Weights of a small transformer language model: no biases in attention or MLP.
Each number is 128 + 24 x the weight over its row's rms, rounded and kept within 0 to 255. Layers, rows and columns count from 0. The size above them is the row's rms in percent of the matrix's.

# layer 7 MLP up, 576x224, rms 0.0477, rows 194-214, columns 112-223
size [107 102  98 102  95 112  99  98  94 101 100  99  96  93 101  92 104 101  98 103  94]
[[168 135 105 126 133 132 144 154 111 153 129 158 159 149 103 116 157 116 161 124 140 191 103 141 132 107 170 157 144 160 107 128 117 113 125 124 169 159 136 108 120 133 133 119 132 123 110 128 109 142 143 107 140  99 127 132 118 125 166 117 162  90  96 124  97 159 106 121 148 101 150 138 109 127 133 116 125 100 130 131  98  95 122  93  90  94 121 123  96 121 125 102 133 116 149 124 155 132 165 151  89 133 155 123  89 133 136 168 123 121 149 152]
 [125 136 131 120 146 125 131 117 108 176 114 141  88 127 145 158 148 138 101 113 124  93 125  88 184 103 116  89 100 153 125 143 125 138 106 113 141 125 170 132 114  92 113  91  98 108 120 135 137 158 141  87 121  97  68 125 125 132 130 109  80 136 120 129 125 133 120 163 132 122 161 121 113 111 150 111 126 113 130 138 126 123 128 123 117  81 103 155 142  90 122 132 126 170 146 133 145 133 131 170 113 170 142 143 151 135 136 181 150  66 133 154]
 [101 165  82 163 107 119 169 120 111  91 132 144 126 123 105  91  96 102 155 118 112 114  96 188 103  75 127 147 105 128 145 126 112 153 147 157 163 114  70 148 147 189 125 135 140 137 110 123 151 138  82 161 140 112 120 123 162 102 150 163 126 166 107 113 156 108 146 144 149 100 190 147 119 112 125 101 122 166 126 162 116 123  90 119 188 122 160 141 148 128 102 108 122 146 115 148  99 120 104 144 159 142 133  95 141 106 153 170 132 151 144 131]
 [140 130 157 116 119 141 179 113 152 167 105 118 126 125 147  81  91 148 103  94 156 107 128 125 121  50 108 142 131 145 146 143 165 133 111 163 119 193 133 110 144 112 129 118 123 136 135 130 143 108 119 104 132 117 115  64 170 105 125 119 135 108 117 162 142 111 113  89 124 128 152 140 188 144 121 159 121  77 163 117 102  85 102 131 133  99 119 114 119 154 175 122 125 102 148 175 122 132 171 101 145 110  90 114 119 132 138 117  74 112 103 122]
 [145 134 131 159 128 162 132 114 149  94 130  89 118 142 139 120 119 164 108 149 120 117 105 161  70  81 135 110  96 138 120 138  93 116 114 137  89 101 119 166 137 128  88 147 106 134 162  98 115 160  99 178 160 119 193 129  67 129  90 143 151 128 119 180 129 147 110 162 121 126 174 129 106 117 116 125 106 150 121 118 145 157 110 131 107 110  84 129 166 130 135 134  79 141 119 147 151 139 148 119 131 127  68 148 119 105 122 100 137 144 132 122]
 [124 160 114 139 114 106 107 104 137 172 159 123 167  96 146 165 125 106 119 125 134 156 131 138 158 128  71 128 114 108  97 137 160 142  86 140 123 123 122 152 129 128 132 125 151 126 148 156 137 105 106 171 136 118 119 128  97 117  99 135  96 146 127 190 151 106 114 133 150 173 144 124 120 104 153 111  91 173 114 116 105 161 129 132 119 118 136 143 133  97  94  77 123 120 160 125  88 117 121 142 136 135 124 154 116 174 133 130 130 138 134 115]
 [ 99  56 113  75 115 130 122 156 149 139 141 143  78 123 147 152 121 113 168 135 132 107 141 154 146  89 127 140 111 124 150 140  74  95 146 128 142 117 138  76 101 137  81 137 155 158  86 113 141  77 110 145 118 135 111 125 155 118  98 104 141 136 100 115 191 112 141 167 180 127 132 117  97 100 149 147 134  98 136 138 130 133 146 151 124 108 105 108 140 177 124  91 101 107 127 116 102  93 161 124  91 142 109 146 140 108 111  92 150 164 116 130]
 [131 103 114 140 140 120 128 122 164 129 170 145 108 138 139 118 113 124  96 154 136 144  94 158 125 147  94 150 110 132  64 143 114 121  99 138 117 132 159 135 117 124  99 162 141 159  84 115 103  97 142 115 133 116  88 165 133 118 119  93 129  93 132 107 126 105 126 152  92 107 102 109 157 151 147 162 113  83 118 130 125 138 190 139  98 129 106 130 125 119 112 153 174 123 119 115 108 121 104 114 132 106 130 117  90 153 122 112 111 138 112 145]
 [133 113 116 142 137 126 102 132 137 128 130 134 168 103 134  80 135 127 137 101 139 105 144 112 134 131 138 123 125 123  52  96  89 113 111 141 102  59 112 147 114 122 141 115 117  85 144 147 147 132 131 113  96 130 120 139 137 114 115 102 121 112 141 142  92 126 107 119 157 116 142  94 103 123 161 101 139  73 110 144 106 107 125 148 111 122 167 116  99 106 155 140 100 159 121 152 120 137 160 108 155 141 142 140  41 116  97 105 119 103 160 139]
 [110  91 119 102 117 106 111 152 107 115 143 185 145 118 165 100 144 133  88 143 143 120 110 119 123 147 143 148 127 115 175 123 173 111  95 131  94 160 100 112 144 101  98 130 122 121 123  92 149 128 170 129 130 122  99 171 141  93 124 174 126 101 141 156 118 158  97 120 145 104 125 134 153 154 119 137 170 118 128 117 173  89 106 130 134 133 174 134 136 122 161  86 158 125 135 131 131 133 119 124 142 163 149 105 162 101 122 150 118 106 140 104]
 [148 164 168 108 156 101 121 119 151 156 144  76 114  97 117 140 150 121 106 155 131  78 137 134 137 145 127 113 159 134 126 139 165 128 182 123 168 143  82 105  88 145 136 137 103 145 162 123 170 135 138 159 137 103 143 110 134  89 134 129 159 113 140 190 158 155 134  83 137 102 119 124 106 127 109 130 140 104 131  99 137 152 104 160 139 126 114 105 144 151 165  99 117 169 117 157 114 152 133 119 127 156 114 146 129 130 126 133 131 108 119 105]
 [139 119 174 145 137 133  81 138 108 112 103 155 118  98 136 140 120 106 131 136 131 150 203  95 183 187 147 130 116 119 101  84 153 125  98 127 116 190 163 159 129  93 129  90 121 141 126 154 151 130 117 173 133 141 110 121 129 111 172 124 115 137  61 115 144 108 132  94 143 106 134 111 131 164 140 103 135 161  92 124 124 134 100  99 133 126 142 136  99 106 152 134  99 142 116 126 153 137 112 127 101 146 133 161 106 137  97 114  90  88 114 129]
 [151  92 130 113  92 137 151 110 117 113 132 151 151 117 154 134 180 126 156 108 121 105 125 131 105 145 150 121 131 160 139 100 153 133  90 111 135  76 162  96 127  96 155 164 149 136 145  82 159 124 100 178 139 155 135 145 143 145 124 156 149 155 121 131  69 132 173 116 100 139 100 127  91 118  93 124 156 119 139 145 173 123 136 151 134 153 153 109 103 151 139 180 130 121 155 100 112 147 121 125 121 113 131 138 154 124 130 135 129 150 107 116]
 [153 136 149 139 170 156 100 145 131 139 140 144 148  99 154 125  89 128 134 130 142 130 165  90 101  98 125 162  53 127 139 113 122  98 140 119 156 101 122 114 122 111 105 126 133 122 109 139 135 124 112 123 165 132 173 132  89 132 120 144 154  88 159 142 140 117 148 105 117 156 128 174 121 134 103  80 115 120 108 123 129 123 135 118 153 152 140  86 129 121 125 166 120 125  96 132 124 109 137 117 118 154 114 151  90 151 141 108 135 130 114 133]
 [126  99 102 159  90 155 120 129 122 138  76 164 132 114 110 146 120 131 122 135 184 134 146 117 176 145 138 150 102 159 135 125 146 168 142 163 114 139 133 166 126 139 135 146 162 141 147 118 129 147 102 103  85 137 160 102 109 118 122 120  90 139 156 156  88  85 163 124 175 156 138 151  87  91 121 111 117 139 108 149 139 142 163 101 118 133  88 128 150 126 118 135 146 167 168 113 120 150 126 103 117  87  91 146 133 148 124 118  82 118 136  94]
 [115 139 140 153 172 128 121 117 115 158 106 142 149 101 150 109 124 139 133 151 122 136 134  82 156 132 105 118 127  99 137  82 133 120  92 145 120 169 124 112 152 127 148 119 145 138 178 127 147  94 137 127 112  71 140 179 116 110 133 170  87 131 126 144 161 108 144 152 119 121 123 109 112 159 139  86 120 119 101  96  89  90 119 132 132 126 135 138  95 137 117 114  93 139 202 155 125 178 160 139 140 152 128 118 112  97 160 177 111 104 139 127]
 [158 144 106  96 105 123 142 143 168 157 110 138 170 143 172 130 102 115 114 113 148  89 156  92  74 128 114 125 124 150 124 120 137 130 112 147 128  99 148 143 135 119 166 144 138  94 198 184 123 124 111 120 113 138 141 130 107 151 119 141 107 120 123 132 109 160 155 173 111 120 132 181 115  92 118 116 135 135 133  66 112 125  99 122 134 129 128 145 117 153 114 138 122 132 129  75 144 108 113 107 125 143  84 188 179  85 102 118 134 140 155 130]
 [115 150 122 111 137 126 169  81 167 129 167 119 135 139 124 140 122 125 146  86 112 120  86 134 116  96 138 163 127 111 175 126 133 111 154 177 113  91 185 124 133 133 129 120 125 155 114 135 136 110  91 162 135 111  82 109 189 132 152 113 112 120 160 129 113 162 122 123 129 116 170 129 123 112 100 131 127 139 113 150 118 105 153  92 168 145 166 140  75 136 130 165 114 121 141 133 107 116 164 108 176 152 108 131 132 141 180 102 151 191 151 133]
 [ 84 100 135 144  89 120 127 147 147 126 143 150 128 132  97 105 133 157 100 166 117  62 109 138 115 151 123 143 158 156 114 178 120 131 137 134 120  99 135 133 143 133 108 139 146 123 112 175 146 129 127 166 136 153 143 105 155 133 153 124 135  85 155 143 109 173 109 146 136 149 118 158 129 149  71 111 134 139 152 110 160  96 127 144 164 133 134  96 130 125 107 152 105 128 157  71 128 129 130 139 151 114 149  85  95 169 139 108 159 137 127 123]
 [109 134 112 144 122 149 137 127 164 134 126 136 204  73 130 131 117 120 147 102 146 120 100 135 149 131 103 103 163 141 121 174 137 107 128  99 135 103 111 161 169 138 113 139 121 112 121 132  68 119 144 111  89 116 142 165 131 175 128 137 114 123 131 116 107 105 153 135 116  90 129 152 159 147 136 166  59 129  80 127 105 133 139 132 122 164 186 131 137 155 151 148 133 130 140 113 162 117 148 147 140 145 154 133  89 131 159  97  86 112 153 152]
 [145 103 141 106 166 147  86 156 152 151 117 130 180 117 113 120 132 163  84 117 150 112 113 145 152 110 133 135 108 115 145 147 141 150 156 146  83 160 113 116 141 126 123 185 118 159 108 163 137 100 140 151 103 128 134 127 115 125 148 138 142 158 159 121 106 146 118 174 146 129 159 110 185 178 124 176  73 130 176  99 134 130 138 114 107  98 144 122  75 137 150 132 138 143 112  91 135 128 112 133 166 113 130 136 115  99 107 119 120 134 141  91]]
# layer 7 MLP down (transposed), 576x224, rms 0.0477, rows 194-214, columns 112-223
size [109 103  99 104 100  91 103 100  95 104 100  98  98  89 104  86 105 100  98 101  99]
[[133 138  97 122 131 125 130 100 138  83 108 116  62 157 123 103 140 139 112 130 157 131 116 121 122 120 164 181 124 124  92 163  95 151 150 135 115 121 142  93 152 122 166 170 127 161 142 136 125 157 129 137 142 173 120  96 160 141 163 187 108 131 117 166 113 174  93 100 128 184 166 132 160  98 125 135 131 122 103 130 133  65 146 106 124 123 113 108 161 129 144 129 153 149 147 120  86 140 136 103 144 134 142 113 100 107 137 134  63 113 116 121]
 [125 122 167 100 132 126 136  73 113 116 129 133 150 113 135 113 133 174 128 155 141 119  66 149  83 104 103 173 147  96 178 154 144 132 178 189 152 135 152 110 154 145 108 179 130 122 143 146 164 139 155 137 128 118 134 105  73 127 149 149 135 134 164  90 137  96 147  98 115 117 148 105 131 144 117 169 113 135 117 179  96 141 121 116 139 146  81 114 140 121 147  87 120 146 149 103  88 104 141 132  89 132 134 115 154 123 136 159 103 130 166 122]
 [104 108 136 139 129 113 124 124 166 171 111 147 157 104 126 144 170 110 133 126 155 101 153 132 159 132 140  94  92  79  87  98 140 139  55 164 129 109 109 114 119  86 149 108 109 136 128 141 155  87 114 141 159 144 123 162 156 133 140  69 143 139 126 147 126 140 176 117 115 124 157  93 124  77 146 128 124 156  96 118 140 147 146 127 133 131 141 112 138 134 158 149 108 122 126 125 158  96 121 162 125 142 129 125 135 160 159 129 141 143 122 140]
 [129  97 175 156 140 110 140 119  96 100 117 129 130 121 145  97 144 131 142 114 147 110 160 176  75 121 158 149 137 124 128 112 158 160 153 117 115 148 126  82 104 125 143 137 109  73 181 105 152 157 109 151 116 112 138 112 110 119 113 102 176 113 121 119 101 129 150 152 113 114 118 156  96 127 166 111 126 143 166 110 109  98 146  94 149 118 113 146  93 166 103 139 127 134 117 145 118 157 138 142  89  66 110 140 127 127 154  93 174 130 108 130]
 [153 132 115 120 127 178 175 123 153 153 121  87  94 127  93 101 105 172 135  82 133 143  91 122 148 102 107 174 168 169  95  88 123 113 156 166 123 124 147 114 130 118 141 170 159 136 132 129 117 125 126 136 118  95 130 125 155 130 191 109  82 116 162 152 122 123 130 121 103  85  92 116 102 124 138 157 189 117 134 155 126 143 111 109 111 142 153 140 103 116  91 176 137 152 122 161 140 145 138 108  95 138 118 127 103 110 103 149 143 131 148 106]
 [158 140 108 122 128 138 137 137 142 143 153 122 128 102 159 154 105 103 134 150 136 133  93 125 110 112 105 117 145 152 123 150 137 133  82 141 118 125 153 178 128 151 103 148 146 129 136 150 127  96 118 151 136 115 139  90 127 125 118 149 118 153 103 141 113 112 123 127 133 169  94 105 146 163 133 124 121 142 125 113 125 178 138 125 110 151 116 156 128 135  88 106 115 126 139 127  88 132 125 138 137 122 138 139 135 176 141 153 124 142 172  95]
 [144 127 107 100 122 150 104 141 117 108 162 131 135  95 102 171 129 161 139 143  72 112 112 127  75 168  80 114 124 115 129 152 125 137 129 120 125 154 131 111  85 163 137 109 115 152 142 121 128 139 138 163 174 172 130 112 125 157 137 161 120 141 139 120 151 103 138 121 142 124 127 137 128 146  71 163 126 168  98 107  70 101 126  96 143 116 134 128 142 133 113  89 125 128 142 136 129 121 102 127 118 120 116  93 150 137 116 144 146 154 122 116]
 [169 168 131 131 103 115 130 144 116  87 124 115 165 123 103 154 154 150  93 126 142 117 145 154 108 107 173 111 105  86 120 141 138  91 121 145 125 126 107 135 127 145 164 134 139 121 124 108 132 196 143  62 159 166 147 124 126 122 138 177 130 151 152 151 111 117 117 107 144 130  96 123 119 130 133 155 137 135  99 167 128 136 108 107 110 131 185 137 156  96 121 125  82  97 139 118  96 141 112 144 141 121 155 126 129 133 133 130 161 145 130 127]
 [120 130 121 129 138 134 106 111 135 130 121 161 131 146 163 126 128 114 112 150 159 189 130 134 145 172 148 150 102  81 108 157 140 170 123  85 109  96 129 151 109 142 147 120 106 153 166 143 118 116 109 121 136 120 121 160 111 124 136  97 148 134 138 149 155 138 112 134 117 111  99 121 144 146 140 129 136 163 118 124 107 137  72 100 109 128 136 126 111  85  87  94 107 121 135 132 152 100 182 134 116 133 143 146 122 132 157 139 158  95 152 108]
 [164 121 124 120 167  88 114 115 119 122 160 129 148 121  94 130 115 148 144 148 102 148 146 166 130 134 183 107  96  79 120 152 125 124 161 116 169  91 131 116 123 104 107 119  95 150 134 136  75 150 143 110 200  91 112  97 121 111 145 100 130 132 173 126 113 124 146 118 132 122 155 108 147 103 170 105  87 127 115 121 110 144 118 162 164 126 130  98 175 140 170 108 131 122 149 126 122 122 110 115 105  99 121 158 113 112 140 122 137 134 137  76]
 [134 141 139 114 110 149  99 134 127 115 115 143 174 159 121 156 106 117 125 133 137 136 121 102 161 125 131 184 150 148 150 102 155 130 140 138  92 137 126 131 153 143 135 137 134 102 157 142 144 106  98  95 132 125 109 119  96  80  81 132 107 154 118 125 156  95 113 154 164  97 157 119  79 128 119 109 117 123 151 137 143 173 107 137 127 104 150 129 113 146 158 121  93 138 145 172 183  79 124 157 138 141 120 116 147 131 114 118 141  97 163 119]
 [102 118 142 133 109 159 154 100 148 162  67 156 160 150 117  99 114 123 110 130 161 105 168 130 102 112 147 154 124 120 118 113 152 148 162  83 127 128 130 139  89 156 127 138 144 143 152 150 165 132 119 134 150 119  63 116 157 162 136 142 127 106 154 136 144 123 128 107 119  84 155 130 130 135 110 137 153  93 146 141 117 115 136 127 170 125 131 160 146  95  88 136 101 131 148  97 159 117 143 111 101 137 121 108 131 127  86 138 177 145 106  57]
 [124 120 111 132  92 135 151 143 122  52 108 128 127 142 100 104 166 174 146 134 143 124 125 157  72 125 135  75 130 114 152 121 106 121 138 171 137 124  97 124 145  97 117 156 146 109 100 137 138 129 123 138 115 141  88 123 166 151 144 127 135 129 160 104 104 142 178 117  76 146  97 126 111 122 137 174 158  77 180 142 148 138  95 167 151 129 109 107 111 156 156 187  93 119 127  98  92 137 102 116 148  94 149  64 119 123 137 112 116 134 111 130]
 [100 129  97 134 133 140  87 113 146 115 115 163 120 138 159  86 135 116 126 111 129 100 135 175 125 132 133 111 165 145 132 145 105  94 146 138 165 136  89 113 139 151 118 151 126 119 104  96 132 158 140 126 163 125  81 113 151 142 129 143 123 135 131 131  93 148 147 193 123 125  84  84 128 123 175 141 110 124 114 136 145 160 133 118 198 103 155 134 111 168 129 123  98 137  98 185 141 143  84 129 121 121 107  80 128 167 143 101 115 148  94  75]
 [138 121  84  98 104 145 138 138 128 134 124 132 168 137 114 123 109 114 158 129 112 134  99 156 122 153 127 156 108 149 113 115 137 134  74 109 123 169 116 110 171 130 127 113 129 131 173  69 121 134  89  91 138 171 137 111 132 131 109  86 109 173 142 131  90 114 156 147 138  61 147 119 153 118 131 114 163  95 165 127 114 145 131 114 117 137  75 114 152  95 118 111 149 153 180  87 150 142  94 135 149 128 117 183 129 141 152 106 147 122 166 127]
 [ 99  92 114  93 109 122 117 109 151 123 121 116 124 130 151  94 151 146 145 117 139 112 136  93 153 120 146 128 137 109 111 147 110  60 136 154 153  94 130  82 177 130 159 113 117  84  93 118 149 133 166 141 134 135 144 135 179 131 155 120 138 143 142  83 102 138 135 153  86 110 113 118 130  95 122 180 176 147 119 123 122 113 130 145 133 113 114 102 124 134 140 201 152 116 118 126 137 133 130  98 117 167 140 128 119 132 172 145  98 127  98 180]
 [114 117 141 133 134 113 104  88 105 143 132 107 122 107 118 142 150 164 128  87 141 137 150 133 126 148 101 123 101 183 135 129 154 166 104  77 129 119 139  90 133 145 149 110  95 141 167 148 158 156  94 120 109 101 110 137 108  80  94 124 129  98 134 135 131 128 135 195 100 115 155 120 129 146  90 105 137 126 101 141  88 112 136 136 120 123 132  77 133 106 102 176 133 165 123 184 108 127 144 141 134 105 119 173 105 122 117 123 115 111 105 159]
 [134  89 146  96 149 122 102 154 138 156 155 131 166  73 110 169 129 125 133 114 121 121 133 106 132 141 114 134 188 136 185 147 112 127 158 133 172  92 135  85 134 134 127 129 155 145 151 154  95 123 173 152 121 111 145 120 107  83 113 137 125 155 193 145 159 175 110 144 114  84 131 111 141 118 117 148 101 138 151 133 141 102 134 114  95 159 139 148  81  98 101 140 142 131 135 125 170 138 131 123  91 139 134 141 138 111 130 141 115 184 119 122]
 [168 148 114 176 138 135 128 105 133  99 129 166 172 187 132 139 140 118  69  88 120 118 118 154 144 115 113 124 116  92 154  93 100 140 138  97 149 112  91 115 120 170 127 109  89 125  95 124 100 115 132 122 143 106 102  91 100 147  96 144 109 144 121 115  94 126 105 141 100 126  94 165 175 107 142 128 152 141 155 125 150 128  56 126 153 153 122 144 142  93 120  93 106 105 146  88 116 144 133 143 130 140 133 130 109 115 150 139 125 163 192 148]
 [109 146 144 166 139 109 144 112 120 134 122 144 132 187 114 170 136 116 120 152 143  92 120 163 109 145 103 131 109 120 120 121 157 179 142 160 103 108 144 165 132  96 111 132 106 102 126 137  93 112 157 150 104 129 131 122 138 144 103 161 164 127 137 101 108 103 126 142 109 150  88  98 130 145  94 108 106  74 142 114 103 191 126 124 147 125 111 166 137  93 106 136  60 103 156 110 135 135  98 105 139 152  91  83 157 138 138 147 155 139 155 121]
 [106 161 137 137 146 133 114 148 207 150 128 116 169 138 129 105 116 143 130  97  81 127  65 102 102 102 125 126 135 123  96 146 128  78 163 127 133 149 161 109 152 143 117  92 126 157  93 143 133 104 117  98 169 110 156 151 100 183 144 120 128 128 129 124  92 134 168 161 109 101 115 140 185 174 161 111 120 152 128  85 146 137 135  92 146 168 166  95 117 132 156 154 158 130 109  76 122 129 105 140 123 109 123 114  97 103 148 146 116 127 108 104]]
# layer 7 MLP gate, 576x224, rms 0.0477, rows 195-214, columns 112-223
size [105 100 101  97  97  98  97  84 108  93  99  78  81  99  80 108 105  95 105  89]
[[171 127 141 145 131  89 114 135 106  93 160 136 130 119 111 113 160 136 118 168 161 110 172 163 131  87 117 102 147 151 128 169 136 137 117 101 113 109 131 151 126 161 104 123 112 155 108 100  98 114 130 138 138 143 102 144  95 133 124 112 128 152 140 119 105 137 164 128 131 160  71 160 150  92  97 125 136 128 114  74 132  91 179 109 117 143 146  78 144 127 112 135 123 139 133 123 111 108  90 118 141  92 133 123 106 136 144  93 176 188 158 128]
 [115 141 106 125 104 141 131 157 157 132 127 110 143 155 124 149 123 124 136 159  68  83  93 122 111 117 130 114 182 138 150 170 121 122 155 139 155 139 139 107 128 125 200 123 120 148 167 152 149 178 131 149 156 176 142 116 131 142 137 173 198 107 139 172 167  95 114 111 139 108  79 159 101 118 123 122 132 132 116 107 138 144 142 143 149 121  92 126 115 127 134 162 176 123 115 140 118 140 128 114 127 112 144  92 137  93 148 164 153  97 150 120]
 [126 133  93 148 137 114 127 171 131 160 135 139 147 107 110 127 125  96 116 150 128 144  97 183 137 173 135 148 173 100 122 108 109 111 109 104 150 117 117 108 143 140 140 127 131 118 148  72  90 146 137 140 114 144 122 150  88 127 141 157 111  94 127 126 143  98 134 141 117 151 134 144 132 152 135 155 127 115 100 124 168 163 136 102 106 118 102 114 168 151  89  94 128 150 151 118 108  86 127 115 118 133 161 103  73 116 140  85 144 119 149 168]
 [105 115 142  59 136 118 147  66 100 133 121  98 165 126 105 153 127 117 102  83 110 149 169 124 172 172  87 124  66  72 108 120 136 127 146  85 128 121 134 147 142 112 109 130 124 115 131 106 139  99 147 128  99 161 116 151 125 173 105 118 145 165 130  95 137 112 122 111 112 145 154  98 114 128 110 136 128 123  89 159 144 134 111 138 120 109 177 122 144 135 136 106 161 129 173 144 107 162 146 149 110 126 111 151 137 128 158 109 110 145 153 140]
 [100 111 159  73 109  62 127 128 153 167 147 120 167 154 102 137 164 163 132 120 156 146 118 120 155 107 116 121 106  97 111 146 146 119 140 151 153 142 113 110 136  67 130 107 126 126 106 116 144 111 146 123 136 143 139 121 143 151 124  98  92 148 153 131 119 118 135 141 135 157 167 141 115 101 161 103 100 185 123 103 115 140 133  77  81  99 146 117 142  92 115 113 168 113 134 100  99 146  95 186  95 142 128 109  95 152 111  88 133 139 152 146]
 [118 102 129 137  91 109 163 125 111 130 141  99 155 141 147 140 125  96 152 176 136 101 128 147  93 112 130 139 142 145 174 104  83 125 139 109 154 121 125  93 102 123 100 149 173 154 105 139 156  95 122 133  96  82 143  82  82 128 103 149 114 151 119  65 126 113 164 124 148 125 135 112  90 103 146 131 141 107  94 138 147 119 117 119 126 151 111  85  99  95 114 103 115  97 136 161 112 127 175 118 130 145 141 143  89 149 118 126 174 159 125 127]
 [ 87 148 122 134 161 147 147 182 109 142 149  99 113 136 132  84  86  91 115 110 115 143 124 121 130 109  85 152 169 168 157 110 137 120 161 101 129 126 143 185 146 113 143 164 117 122 164 130 134 161 114 146 117 157 159 122 116 116 164 122 131 119 118 131 116  89 127 140 148 121 161  95 110 143 133 111 114 110  97 136 127 136  93 146 118  95 136 122 113 130 124 112 152 140 142 111 112 172 128 130 132 147 164 121 126 117 156 172 139 159 148 162]
 [137  87 121 112 179 144 113 128 137  90 124 104 114 140 120 166 147 136 148  88 107 111 150 129 149 133 102  99 116 135 113 126 152 124 134  97 147 100 152 146 104 120  89  97 145 139 135 159 147 131 150 135  97 116 103 140 103 110 164 104 117 128  63 143 112 111 123 125  76 127 129 100 122 111 145 115 121 140 104 153 150 158 115 101 113 156 108 152 131 120  94 154 156  82 121 127 126 126 151 149 120 123  95 174 151 143 115 100 146 114 113 136]
 [136 125 141 149 156 148  96 100 167 136 135 140 191 166 125 117 141 128 134 124 134  92 132 152 152 105 114 141  96 118 118 130 140 123  87 130 103  85 142 140 139 148 159  68  95 101 143 107 156  92 132 103 131 135 162 141 131 105 148 125 160 126  86  99 121 165 146 129  97 135 110 100 140 118 149 130 116 114 131  97 125  99 163  99  90 117 150 122 133 119 149 103 158 124 138 145 125 148 137  80 116  93 111 125 115 154 139 127 108 132 147 159]
 [150 118 151 120 152 143 112 127 162 111 123 116 132 106 130 125 118  88 140 106 177 158 127 145 107 103 106 148 155 139 104  74 168 139 144 100 110 169 142 159  93 147 146 126 162 134 101 145 128 136 152 117 108 147 170 161 137 127 119 129 133 133 108 120 131 116 123 127  98 135 152 114  65  76 124 101 154 132 119 147 138 121 126 144 126 125 143 123 166 127 130 142 154 136 173 169 122 127 127 104 142 126  93 178 164 102 107 156 146 158 178 105]
 [137 133 132 157 140 173 109 112 159 140 147 126 154 119 121 127 157 142 123 143 183 125  79 117 104 134 128 127 112 135 157 142 134 137 165  99 136 109 166 127 128 142 155 121 175 126 122 167  92 164 116 153 134 108 124  82 126 144 136 107 200 147 116 137 122 128 154 161  96 129 136 116 130 112 137 165 132 135 128 141  75 111 125 159  61 132 126 156 141 140  62  84 111 154 146 122 165 120  98 137 111 111 177 120 140  98 120 133 105 109 151 114]
 [144 119 104 103 134 132 108 127 127  94 139  89 117 122 101 125 138 121 117 183 144 106 139 100 122 133 162 123 154 152  83 133 176 135 129  94 122 119 150 140 153  99 123 143 150 132 151 162 118 122 178 123 124  97 114 128 106 151 112 151 121 158 109 110 115 133 141 136 111 103 141 151 150  98 123  93  99 138 104 132 124 112 148 170 109 162 140 117 133 119 142 143 169 132 138 148 153 123 124 172  76 104 152  81 133 146 102 158 154 156 160  94]
 [115 157 120 120 130 126 154 107 134 167 132 167  89 128 171 129 121 143 125 105  96 163 121  85 159 150 106 129 100 110 163 123 158 102 144 157 135 130 152 106 158 182 119  92  94 132 143 148 125 131 160 126 149 128 122 123 124 106 156 149  96 138 145 157 118 137 115 134 107 112 117 148 123 117 153  86 130 116 108 124 116 120  94  56 129  88 167 109 143  92 140 121 134 114 131 181 147 132 159 156 123 119 151  98 129 142 115 105  90 124 143 120]
 [189 151 140 122 150 161 102 109 108 128 129 152 128 167 113 141 103 116 150 106 130 162 120 140 133 154 147 112 117 127 152 127 137 123 126 159 114 122 122 173 126 130 148  90 149 169 198 149 128 133 139 100 165 138 131 117 141  89 146 145 158 105 104 146 145 115 168 158 114  93 112 167 138 127 137 116 139 151 103 175 121  91 167 129  97  78 120 138 145 107 163  84 130 183 128  83 147 121  83 137 101 121 143 183 158 128 148 148  88 124 143 129]
 [116 138 132 132 140  92 146 100 147 129  92 130  85 172 159 128 111 112 145 136 135 147 143 145 109 128 145 128 141 127 150 101 114 118 107 145 149 115  92  94 142 130 106 113 133 181 162 149 137 115 131  91 130 103 138 130  66 135  99 131  90 165 170 127 108 136 141  93 128 140 136 168 108 139 137 161 153 115 136 136  98 142 156 146 152 123 135 153 122  99 136 120 116  98 147 181 147 144 180 108 167 102 122 164  96 140 129 144  79  90 112 131]
 [145 154 157 145 128 125 108 155 140 123 157 141 134 126 123 113 130 155 139 101 134 104 116 107 122 114 135 114 138 106 163 139 111 121 123  99 157 163 128 156 117  62 111 122 153 121 134 108 122 102 167 179 153 104 175 151 143 119 134  99 127 139 145 167 147 141 114 135 143 136 100 140 119 119 108 147  89 144  85 127 124 142  95 160  89 107 125  74 100  87 125 132 141 116 142 125 105 144 115 105 117 132 169 136 138 111  81 163 148 123 140 124]
 [147 160 145  84 138 120 129 167 130 108 104  76 134  81 121  91 176 139 118 158 130 128 160  86 174 127 141 105 119 102 121 132 114 135 130 107 139 160 145 148 139 124 144 144 148  96 118 117 116 160  95 154 156  83 149 115 120 120 162 146 145 144  72 160 123  76 109  87 133 164 139 144 166 148 118 111  83  78 136 148 142 127 135 159  87 130 166 139 139 158 154  89 142 150 112 105 170 190 156 115 111 109 140 125  94 143  93 155 126 104 154 151]
 [117 158 141 142 153 110 119 118 150 144 124 128  87 109  61 144 114 138 175 195 126  79 144 112 124 139 124 159 116 114 116 164 135 103 130 147  97 114 185 177 114 138 130 173 101 124 141 110 162 150 103 133 124 160 180 138 152 115 119 154 123 126 145 160 158 120  93 150 154 131 184 130 146 146 126 131 127 129  97 113 129 128 111 111 122 103 112 154 146 139 111 118 155 130 129 115 126 105 131 127 130 128 157  92 128  95 145 110 146 148 126 172]
 [114 146 150  74 151 164 108  45 149 194 143 111 173 163  94 158 146 155 135 115 116 116 146 145 106 147 104 157 156  97 128 116  98 121 154 138 154  85 108 173 192 117 116 133 101 110 104 133 134 124  97 151 110 140 191 118 151 137 112  95 141  84 123  92 132 146 156 120  94 123 142 113 152 141 104 133 114 105 123 154 133 130  83 133 120 129 166 107 106  86 109 118 147 129 162 123 118 147 149 114 104 144 117 164 107 110 106 127 135 115 121 127]
 [137 134 118 105 142 103 167 114 142 123 105 106 129 170 132 158 143 112 150 149 134 154  64  87 146 133 186 109 117 132 128  86 130  76 170 141 181 157 123 123 143 122 124  94 107 109 114  88  75 152 142  94 138 139 140 133 162 138 134 120 109 124 122 111 129 130 134  95 131 102 133 163 122 128 161 112 149 140 127 156 156  75 136 112 160 145 144 102 192 145 121 124 129 101 111 157 156 120 116 146 112  95 154 111 120 121 110 115 117 142 121 136]]